Weights of a small transformer language model.
Architecture: rotary positions, no biases in attention or MLP, embeddings untied during training, normalized queries and keys, some layers without attention, normalized values, value embeddings, hashed n-gram embeddings, a smear gate, capped logits.
Each number is 500 + 25 x the weight over its row's rms, rounded and kept within 0 to 999. Layers, rows and columns count from 0. Numbers have three digits each. The size before them is the row's rms in percent of the matrix's.

# layer 11 attention output, 64x64, rms 0.15, rows 0-63, columns 0-63
088:503498474498545477504506528459528501534482528481478469505489508505458458522489484517526490478525477549521512495542492547458549495521496504478529486521495537519516524501515478493461539515497541
097:509541515526500514510469499531509505512484445524480517513512514568437524499513467511462489473513481495493491461512493486500491512507487465540522522520478481503501483533520441508462511505457491
097:492497489499493505492506512505440513521477487513509440488537487502529461480525495505505551487494511500528493538496570490505515482506480428510479494504495513475498513488509525501475440539525514
098:480492475518461503482508520486499487450464507518501505534474496463501472462495513478488522509532442493576476495517478475561487513490520526476512525483493515495486528487472480506546503486495527
093:490467462484447510519485498488477493455463498452490471497508449547489486503483512482486508517488504502543507484490484493519522530479510481468487498537555515502545504475475496483465499479517446
109:508514510497460480497513502484483473509508568523490497512526533501508526487502506480547445493536483451520549498484529513471535494515521516542495517546516470505474504499484482449478478472513511
100:486460517473504491477516488479486527481491466488509463456535520457461531487496463497521486500497473509485519506461507460479503503529511507502538545522465524507556517469544537498498523485525479
085:497483516500489520477461504501501464523525496496489548476497501462543471480477504558507486513498433508523497546504499495485504530545527489522470514517499475538510502490477542453500477525492536
097:505494531474481529512465508519506523492493471478500505517433539515497506472489488518535545497529542437495518474485464516533517502512489499462494505467480504502538496480514554500455496520476505
107:464486501479467482533517503477475534537548473518473501545483520495505488536465489487494481503481457517554503509540514493544518477513472522528499487517516479518529484533536516551482494473489497
098:529476493526502512517462557491493474495485504513495493477469524498474498535496546489512499498479496483496488506483483503504491460550523474513470472480561523493531553478465479472511478516437501
093:466467500488521516460479526527516492508457530504451524508502498493519500474480465495476464443470471470530513489479481498483476482488502459536530479488513509471515460513500532522490510463512552
104:516480506494534451479536500511528527525484504485540522487499527520487504480493535483452516521526492484476538510520510508507493505522470469499537502536539532490519536450455500540531471495541492
099:494534458497450519495521517529504505534489498494512470471457504527535499469525520479493495497510489507509553481531494529469499503516582492473523476520474536513510460515521492497522514531525474
103:480476457524484522501510520495551538474508529474491481495521506494494479493504479457520474485510505461483508513496521484505595485502487486487532511507532481523504481544489520500539523537465474
101:468502505482480517494460476520518513502517530497518502449497494530493559498477490479496536469505473481477522541532533504514541478489501504484464466521419495505477515493463494539502515498477507
094:506475496497505493535523513472483499507473494498493544491485506508496456483505517483500512445494524508525498448549519494449495431488488503548492445515468459525518517487506510488536511493497469
098:512463484500497437501492495523561471496515503499491494520478508494487505535489507506506543495509515503528489469489529484507528531446502533525445528481476509498534523500521499464513518542546458
098:491541491519538502506499489504466452498503502528534501510477504539510453518520462462477493481533495491474513511516520482507520489514544535504496518485463464457531497522512524535495483444483450
111:528476536559484476459473535494500536468486516496504510514494474484511511502504468469480495522530530497491505510517515507459503498503489496494490526532491499446540502554475480492503506527559554
106:512528484455519485501497491480497522519459531494532527544476503539529476481520540547539494503492490478501504501528529523534506479521482503495465537448495568502536494521514497496516499491463503
095:496524481515488546514483470487485480531516499466544525504481499467448471465517505463483514487524500507501418511492498544473513515493523509508499521508542478511535520471531525534498499491492535
106:470459482519492525440507542499527476548523491481477502485490499501486550493524519523484492505462488491482533497496532524536504548488522497476519454451542489493494520539515520524527485503504509
104:488525503481529547533508535521514523502524551499468524528491477474514518504529544459511523525500519559524486529542513497517500511538518508513509512523465511490490475451493502519443500517494492
100:470536509499505522505526494448505498513472534487485535496488467478488525494440467533464527483504499501486528546495515538476467511482454451500467507505520461528526529506525488504471516476497498
092:501465474501463449520496465525526497531510513526463498485505509539489519460483500522520469512522551501535457489495508455495515507518488513498518500463477490543529495532464492530502453481513536
107:493501492516525520520514489525466483522476462477488506537470523472475513477494504484506471561512537508495485517558514458524544512533487500517493468525521480459501505527472505526448521495537504
105:523497453487497527462464479457488498486505490512495479503489515491494543473500510522462444504507463527458486443480537511487506485508471541491464505494534506492501476521475477479462468503473465
092:522481478483493497468499490509455509468490486534531476513502508479467546496478494485542555470473448492503493521472528484450525540486492461480490514486480500493488478466487473515465492487510450
097:519499479518496516474508451507481489517467518473466561451475541520509463458504503481520520526486498515509512536507526474456529482463476554471481498461519491521491499515501462503513493499522508
096:442521486522511533503487500531488518488452507539481501480460509501483523544487495506526491494489522555505548477537500489482536505484520489495532560497491534530506538528496506478483474472514479
105:528473482493536507525551486539454497447510486540492511490491489504483530478446508523517509522556527465498487504499485509525493489481525512471472517502520463523516536492522479544459500477504488
095:436492529520531494469472524494513491482503512547516508482505538501503470489482546502528493508533468508479473499533490496503474497463484451488478517545486511511501530549512560508494480540493500
095:479499495479520475452504468498519508483523513514490505521538467495548516496562459516515526524501488514503490485513519517475450538541495501498478506544513485483520524530495463476515469518450465
102:464520507524475484471466506550490497515489506463477492525503500511449466530489508525503522476504526537490497495457503523521484494535448515517479494538486554528465468522479539504540509478506498
092:515525516459504505462472512515501489517546489494485490465477465497496491474498467483545471516511510513500536565540485498540470469470529461480471485460518490509505497503480463456486524481522494
099:524545489468479488461502497488490470466448510503477482502475519502526482531511486497496542556489521511480527492501459512507516515520507509540456552534514513512502477509502464564524495486497516
093:518491486530483458519457475519421498485510518462513516532512466534519481481490507497524496506542490494492553499462531526516466509530498467469486493506503473530486479491495469523517528497524467
101:476487497514517510471503465530447545518511488486498512506487478521507485533507517505532463542509498438522481527491498497471499500510532458513490499484481534555469524520525478562505513489507464
099:503498532494508494460531542496526470498513497482486492528528502585500499494470504490509523495515518505515485504539577511491495520540516547479520523480510497444502506481514505523477519500466482
118:499478496529490488509542552468486505503507499486508530492460517501477498512559470509502481478477529507502419506488500553503522501507529455478511491528481476504506480510489468481500488436508486
096:502497567469513544515500502488492491499518465473484471480507496519519489447522492542517514481550467469502468470538512525498511487451468510484494506564497516509520482466500480490529496476483501
093:500500495503494512532515479527479481507484570484498471509470492491522508518504495568467517495491473567504544468509492493502544471488468464482492482460492464484559503484506504512487496522506493
109:511470517499490544497498499531538484527477523518493518509507449526498486549495466482548496523483480526484515499509514525491498460446521483524532542485528493513457478482491505532515492565513497
106:490521459505499500482495532493522512570481473503495507523529467447492495500486521507560516483519482488527500498482500488495483550478516455508540516492493481501555463524461500509493542491470508
111:510464506461489512503513508548475505528460511516485483526528521479479512537538492494447497489582469502506498495496485501492496495507500503479483537510540467494446476530470519489487535465499496
084:484493484449493534481546556487467499481478507484485505489495516540478467532464499465504451509494504481483451509525504449464487511480499458483497522491480511475483497496507505447517467478482519
112:467509529468527476522506501474499492544480505489509493490484475492469504507497460478497492511520492527479482452488563474504487491477560488499482465487535550509536480496445532525469493513508526
107:523495477533517482491482516529521509501512549526477444519464507508509450479482435505488514522504486509512516559475487483499513532464488495525517471549532506476519483495524494495518470488456494
094:455482511514501493507510506508462474457506509515466472506481444520436490474542546508478486523490462482487464495484504510495529520501531546493520456512529519493500513528499512472512505535538512
099:527497515464497495521464541492489532564495508536510493487485459517472530465467517466467483504498515525499513457495546511504511541501487499504491514481474475500511499442509495503545464466513528
101:486541455462524470499465509527465491499562518463481539507503550523510522531500485477482507473513502533489491471523449498456512506561499485477494492486515496504508498486476521538510492499520498
135:523498489489541490528461484506480508499471474471475446522499491486532535499467511445524462470514483520527472472444465516529514491500485494490526524512474490478504541521452484511518492527486485
106:502485463516498505501500550485470451525513480474513504509526482530484539495499470500505529545511469477498493501503485533464467479483488555513525540503477493506519473517456531490494448459529476
111:468467483505510495522459476430504505501503529497492476495494506515498508509527484499522538552509490482458487472532480518501508543511478486529540489430514521484466502516509496471484508443511509
082:426508508525532538488513514523484514537505488525503464535463523518540536477498489463485518538481500500497502510511508508523511490529518492520512501492478452513501491464464488436541518522485491
080:546511490527535520466524448470509500503530505498451497541518497531452484481485495461513498469490489487496467493487483489507460495484455482451507502525475504474490472503497449528488499531540505
100:489513497441529455495512545525488498494518515482473502475500486474503473474479510516466486485459532488501518524517460555503531541485511513544465485466502512474483471542488487519512472533492477
101:481482477501505491509475510524518482465504517495565538503544488514496495503489456517488466517499528508578511464501489513477530508459489466483482487516491536457453513500486523519485522466488510
099:531523482469504536498483524488490529528551534530505477479521513497468456543493520529462518500540517476526502548493513507479474522487483538517515469471477510519495540488466493516451518509494481
100:533504521509501486436529483507500466500534527476533490508456487499484517506519530510492491467504558516481533497532530474498478541463514519468521499536508466537463484485511514491486476503457527
098:499512485479507516512450501527491513489499513495549458565528524485474510462497481527498470515459498546519515493476495500472496477470521516478493488515487511490501526523456515537553541473466518
090:492571482504469467491501509485530516512486470490496482498450476514521528525495514516505484502538483516509515512443498495501516426512459470507532515533528500479472518530524498484485492473477467
095:484549548523491465526491499502484498481474500508493497510550490504456517478519509480521501563478493483528487531549469514434517505519481501485488502455523474517515480493491539467496495529483488